Each number is 50 + 15 x the weight over its row's rms, rounded and kept within 0 to 99. Layers, rows and columns count from 0. The size before them is the row's rms in percent of the matrix's.

# layer 15 MLP down, 96x384, rms 0.143, rows 0-50, columns 0-63
102:32 43 79 41 39 52 67 65 38 65 61 54 56 39 51 58 76 42 25 78 31 47 32 32 25 56 46 03 47 37 43 52 32 21 21 46 63 22 32 52 56 38 64 67 29 49 27 48 34 42 30 49 66 54 46 58 54 32 23 37 66 37 41 67
107:38 53 50 38 35 52 60 70 58 51 60 41 43 51 53 56 52 44 54 30 64 40 35 80 66 71 67 37 65 23 40 66 44 38 66 13 30 67 29 59 20 69 44 49 55 76 48 58 39 04 58 15 11 34 67 65 42 37 42 40 45 39 52 65
102:40 48 51 23 57 39 30 47 72 73 51 60 60 61 51 39 66 63 16 62 53 47 36 47 74 26 28 45 78 61 43 47 29 59 42 70 64 22 65 77 67 52 13 47 73 69 60 39 42 56 91 64 47 91 58 41 44 40 64 73 29 54 32 47
102:41 44 38 43 45 44 45 52 46 45 37 44 33 60 36 21 39 52 41 38 48 47 54 44 31 33 44 57 43 39 57 70 30 58 42 30 59 58 66 28 36 48 61 62 68 70 42 65 49 32 29 52 17 46 44 39 37 60 00 33 87 61 35 35
100:54 47 40 39 49 55 54 57 59 51 35 51 64 56 68 27 62 59 80 45 48 37 42 38 60 83 60 63 80 49 53 54 53 60 56 80 62 62 36 75 45 56 55 44 65 60 24 60 57 49 69 64 62 64 48 43 52 64 55 58 71 54 51 53
099:46 59 53 70 63 51 40 46 63 32 42 53 59 58 46 48 71 55 49 57 58 64 45 59 60 55 29 30 75 22 49 91 63 30 40 50 59 41 50 30 37 23 58 60 64 43 58 47 54 47 49 72 20 52 81 60 28 75 75 59 50 43 76 68
098:39 58 38 48 43 48 39 64 53 63 76 54 44 45 41 20 40 48 36 67 61 50 66 39 63 28 47 28 36 55 60 35 42 48 13 52 53 62 06 35 54 21 48 69 51 53 45 59 62 24 64 45 59 56 38 56 47 41 24 50 78 69 56 51
095:25 26 54 61 36 25 39 17 61 43 45 44 42 28 69 56 40 51 74 50 62 55 56 50 41 33 24 31 57 42 45 49 46 43 44 26 45 39 54 77 29 60 48 23 51 41 49 39 42 68 47 91 79 44 46 17 42 53 58 66 56 30 42 50
096:83 52 35 60 58 43 42 93 43 28 51 49 26 77 43 61 63 53 75 62 46 56 44 72 57 21 64 23 39 59 42 50 48 46 32 65 17 26 42 18 68 35 53 20 53 74 36 37 49 36 49 31 36 48 21 66 25 60 64 58 72 56 39 45
103:57 52 63 47 57 44 45 49 53 59 39 56 30 43 47 61 62 41 54 60 62 37 51 46 40 49 62 66 51 54 61 60 51 33 56 60 63 72 54 41 50 38 57 36 46 53 57 28 35 59 33 63 41 54 75 55 62 41 70 97 28 61 71 53
149:36 64 59 38 72 53 58 45 61 45 58 57 26 33 36 33 23 27 49 61 28 27 67 59 53 32 71 59 40 76 21 56 51 58 39 41 86 45 52 33 51 34 50 32 43 50 43 46 93 43 61 25 64 28 26 51 55 50 45 36 59 74 70 71
097:34 65 33 30 42 40 60 55 37 43 45 29 30 42 59 37 41 33 58 22 66 46 63 24 38 71 42 58 44 52 89 32 31 30 69 45 60 47 61 03 58 58 44 55 32 40 51 56 56 56 25 39 52 41 41 66 61 28 56 30 47 67 27 34
096:45 45 22 23 64 61 52 17 46 51 55 47 47 27 56 41 44 45 61 48 55 41 48 45 60 46 43 43 30 39 65 37 45 77 34 31 57 55 21 46 87 59 14 60 49 46 58 28 60 41 14 40 79 40 50 54 55 10 15 66 40 48 38 50
101:58 42 18 49 61 27 47 41 66 23 14 66 63 45 45 64 56 77 87 39 25 89 74 36 50 52 54 41 43 42 20 36 62 30 54 80 49 74 40 80 49 65 48 49 29 72 59 56 48 50 72 45 48 55 67 36 57 30 61 68 57 67 46 46
100:77 28 49 64 42 44 42 58 48 57 36 30 40 56 58 49 57 58 58 36 63 36 64 34 44 29 31 27 27 22 73 15 63 40 28 39 48 29 54 82 47 58 37 47 14 45 41 43 54 61 67 58 61 32 29 49 69 64 52 64 24 59 42 47
099:17 56 24 62 58 51 40 14 48 47 69 59 72 66 67 77 16 35 39 52 40 49 41 72 25 28 59 38 39 26 31 66 57 42 48 50 78 75 42 41 38 53 45 72 57 39 35 66 50 31 47 63 58 40 42 54 25 34 41 28 52 52 39 47
091:45 43 34 65 36 10 45 49 38 36 32 26 47 56 75 49 56 52 67 40 62 56 46 59 61 57 46 44 64 78 61 42 46 67 77 51 45 56 61 74 79 71 91 43 88 68 61 50 34 54 55 36 46 45 36 46 46 36 70 81 61 63 55 50
106:81 62 49 47 48 68 37 62 61 54 55 73 55 56 52 56 49 60 62 42 25 58 16 85 53 54 45 92 76 42 74 56 71 37 82 20 43 55 64 56 55 83 55 33 49 47 49 68 40 83 52 75 42 33 31 63 24 45 66 44 46 67 48 41
093:69 56 46 18 41 43 53 56 42 39 56 44 51 60 42 49 44 40 57 56 37 45 50 48 55 44 55 33 58 55 53 53 52 32 40 34 52 36 14 58 49 28 47 52 44 48 27 28 43 49 30 47 46 34 59 66 72 56 38 54 33 54 41 65
098:63 50 49 43 38 19 41 46 47 46 49 57 62 78 33 72 56 52 49 45 67 39 64 46 57 64 57 50 67 49 69 07 68 48 41 41 52 42 29 53 34 59 35 45 56 63 53 49 59 39 42 52 61 36 47 42 34 76 35 73 35 30 40 31
106:41 67 41 49 57 33 53 38 49 50 36 41 49 29 75 40 35 39 57 24 30 54 59 45 59 65 45 43 27 50 68 48 41 56 37 56 76 54 43 34 68 27 75 10 30 51 54 43 48 51 00 22 65 37 53 54 42 36 68 54 31 47 43 39
102:51 63 72 60 45 53 59 52 61 43 40 22 58 82 54 41 74 47 21 54 45 50 53 39 49 75 62 51 80 52 32 45 42 61 54 70 37 57 14 68 62 72 57 16 51 75 42 57 42 33 48 44 67 55 47 61 40 56 83 64 54 66 64 32
095:56 47 64 69 70 57 51 23 44 69 24 45 60 70 59 41 48 62 40 44 68 33 39 18 33 49 67 70 47 52 73 30 59 53 41 44 55 47 48 76 51 55 38 50 59 43 64 50 59 85 47 54 57 40 54 46 38 33 49 50 37 46 49 39
095:50 49 10 54 62 13 59 55 45 32 50 46 48 46 63 53 50 73 51 73 63 78 51 21 40 58 47 58 74 69 49 67 56 68 45 41 50 37 30 11 47 48 51 36 43 30 49 35 47 31 48 57 67 68 45 81 37 52 56 69 48 60 38 35
099:62 42 50 61 49 64 57 40 69 69 62 61 44 48 30 68 60 42 43 50 47 32 62 52 41 37 59 51 57 52 52 59 44 62 52 36 60 62 57 49 38 51 58 68 61 69 79 59 73 57 45 15 57 63 58 56 50 60 41 43 58 49 41 38
099:57 35 27 41 55 56 39 47 36 57 35 54 55 21 52 43 61 50 61 38 25 54 71 22 58 73 43 61 42 56 55 40 35 51 48 71 57 42 79 63 55 92 54 52 40 42 41 55 60 68 45 40 66 99 56 33 68 44 57 69 66 64 66 49
091:58 35 70 36 65 69 58 34 52 41 31 51 49 54 47 60 56 45 60 50 53 60 61 43 64 50 60 45 55 66 52 56 52 61 24 17 59 44 35 38 54 59 29 43 55 40 55 56 52 26 17 62 40 51 14 58 50 40 81 35 60 44 65 45
097:58 50 72 37 37 97 71 78 45 59 29 46 59 20 60 50 13 38 38 54 65 48 58 48 46 45 46 42 40 45 33 58 41 22 48 53 52 58 58 37 33 57 41 66 34 70 42 41 56 54 57 68 34 48 51 48 41 67 47 39 34 67 37 45
093:70 55 55 78 47 35 44 29 55 51 42 55 48 48 47 43 35 52 42 33 81 45 32 54 19 38 25 33 37 51 08 31 63 71 43 77 48 15 53 38 71 58 50 69 56 29 63 67 46 45 65 25 39 53 59 66 58 37 62 35 32 55 32 79
097:37 62 60 48 33 63 60 85 67 60 48 51 56 36 24 50 66 39 87 12 62 53 51 48 83 53 53 51 60 26 54 60 44 63 28 65 47 56 65 29 61 13 50 77 44 46 51 56 53 61 37 44 22 37 44 40 85 81 60 18 49 62 36 54
102:38 39 49 51 43 26 47 60 48 35 32 41 76 36 44 47 51 33 51 64 37 64 31 58 29 51 41 73 72 39 53 58 42 32 40 63 56 50 32 67 82 48 45 44 68 44 40 43 24 70 50 46 58 55 43 45 57 33 74 69 56 48 62 53
101:45 49 65 62 34 51 43 37 22 53 81 62 57 44 60 54 30 54 25 37 90 54 59 53 55 43 58 42 63 79 57 50 42 47 40 22 30 46 49 50 68 61 77 53 45 43 59 57 64 40 68 53 44 48 48 55 38 27 55 58 52 38 62 50
098:57 49 51 33 70 38 41 49 61 38 47 54 42 70 54 44 56 28 37 28 56 58 41 52 70 58 40 43 39 49 68 43 65 62 49 58 58 50 61 45 31 31 43 58 48 71 80 54 60 43 48 43 31 38 75 45 57 55 33 43 80 46 54 41
095:39 40 32 73 54 36 48 50 43 57 46 56 52 58 45 60 69 45 50 31 46 55 47 30 48 65 62 21 39 65 49 48 44 55 50 65 61 33 63 60 44 37 62 51 58 71 69 55 47 62 51 42 61 47 65 42 44 56 50 67 44 59 55 42
093:60 64 18 49 40 66 45 58 39 17 66 36 63 59 67 48 36 78 61 58 30 42 23 83 79 66 50 54 28 39 38 39 88 71 53 35 51 58 21 33 13 36 74 43 48 48 75 59 40 27 37 37 28 67 52 24 52 47 68 31 52 46 46 54
099:72 35 18 47 48 44 47 63 58 39 52 64 46 29 48 64 49 61 52 52 58 55 66 33 23 39 37 44 39 47 41 39 47 64 52 65 37 31 76 58 56 62 58 48 29 20 37 51 54 42 58 68 75 31 30 54 41 29 42 47 50 24 44 63
106:66 33 74 19 56 34 59 72 62 58 46 73 55 64 58 48 47 58 66 61 68 28 73 50 53 70 61 20 29 68 52 58 50 35 37 53 72 34 66 21 58 75 58 35 33 64 68 59 58 47 57 56 58 59 70 55 50 54 55 50 49 51 62 45
111:52 63 62 58 59 57 67 51 49 46 53 50 37 52 42 43 59 52 62 78 55 61 57 40 08 39 90 59 18 66 25 77 51 68 51 58 42 46 45 29 32 61 49 43 43 42 49 57 61 43 66 51 19 65 57 62 48 18 54 46 42 39 48 64
094:77 50 56 50 53 51 51 58 51 51 72 63 59 75 15 67 42 33 25 39 44 56 35 61 75 49 42 60 74 60 51 42 55 40 41 76 39 26 16 55 70 27 44 33 67 31 19 30 38 43 55 75 38 35 35 30 48 52 58 48 58 33 46 50
096:61 32 50 54 47 37 66 12 45 67 76 25 41 53 49 50 50 72 30 49 33 41 45 10 67 58 53 48 59 50 28 79 55 55 57 52 55 41 47 25 80 44 25 72 69 65 41 69 32 49 73 59 41 47 52 56 57 73 24 73 35 24 58 79
097:74 47 37 53 60 65 45 59 65 35 56 40 35 47 62 68 67 50 79 49 40 56 60 37 56 54 65 47 53 27 70 44 65 40 85 61 42 57 77 35 69 34 58 62 44 45 54 47 55 33 36 27 57 53 69 54 45 08 53 46 43 75 63 59
097:50 57 57 68 61 42 54 61 50 65 19 59 26 33 50 56 61 76 56 66 48 76 58 36 63 45 72 52 69 55 62 22 43 69 21 38 64 50 83 58 46 48 57 68 44 35 28 50 45 57 59 44 37 41 63 68 55 46 43 49 30 43 45 40
099:42 47 52 12 58 60 48 48 58 41 63 52 47 29 44 57 64 19 40 59 63 52 40 51 61 48 62 53 52 46 46 34 36 58 72 26 37 74 49 34 01 60 47 36 11 66 46 44 46 33 56 61 00 32 64 37 33 68 87 68 35 54 50 51
091:72 66 90 61 43 52 34 54 49 57 36 48 77 32 25 66 49 68 54 47 53 43 35 38 61 48 48 40 62 87 32 55 51 62 27 39 43 83 72 70 64 50 07 41 61 52 62 51 45 76 67 62 66 53 60 53 72 45 54 62 73 39 48 33
107:38 59 80 49 50 66 35 63 52 67 77 58 50 76 55 28 58 46 72 51 47 65 55 55 80 46 30 36 54 68 56 38 42 39 61 71 51 40 31 58 41 47 75 55 53 47 64 53 57 72 44 52 48 49 57 69 41 67 65 55 68 70 54 47
096:47 34 77 48 47 49 50 54 71 65 72 44 71 70 41 47 27 30 60 48 48 37 71 42 10 46 32 57 57 54 83 76 37 74 53 39 58 40 29 54 60 56 81 40 58 83 41 55 58 45 29 58 53 56 38 47 40 58 31 77 49 58 64 47
101:36 53 47 71 47 59 65 31 64 54 14 36 57 70 99 72 36 63 42 41 62 60 58 56 36 44 44 48 65 49 45 67 50 52 50 42 43 48 62 49 36 64 33 35 37 52 48 37 42 40 45 69 41 60 55 64 44 56 67 08 20 60 80 42
102:56 45 50 28 52 77 72 71 44 44 22 52 64 37 27 31 53 52 41 46 43 51 46 74 53 29 72 74 50 39 42 45 30 58 34 39 31 37 62 30 15 52 87 59 34 56 66 67 63 79 52 34 73 33 45 32 70 45 35 54 51 31 72 60
096:22 23 41 58 41 58 43 63 53 52 79 68 48 63 59 48 65 30 45 60 72 77 36 67 45 31 40 44 42 60 49 45 71 51 68 67 19 46 36 85 61 51 49 46 61 60 25 40 35 52 34 58 44 67 50 75 50 45 19 64 46 48 69 42
094:42 37 40 68 47 51 35 79 64 38 61 68 51 51 66 23 48 50 39 58 56 73 41 64 50 67 43 85 39 64 49 42 60 67 53 09 66 60 58 48 35 57 52 45 37 71 17 59 30 89 80 46 27 60 59 47 48 61 71 48 46 59 48 53
097:77 62 63 21 59 47 39 37 32 48 40 85 54 30 69 49 54 54 30 54 46 46 59 51 49 74 60 75 34 49 69 47 40 42 60 82 34 62 76 25 51 84 52 52 19 35 57 43 50 53 45 69 53 52 58 27 42 19 73 52 52 52 63 48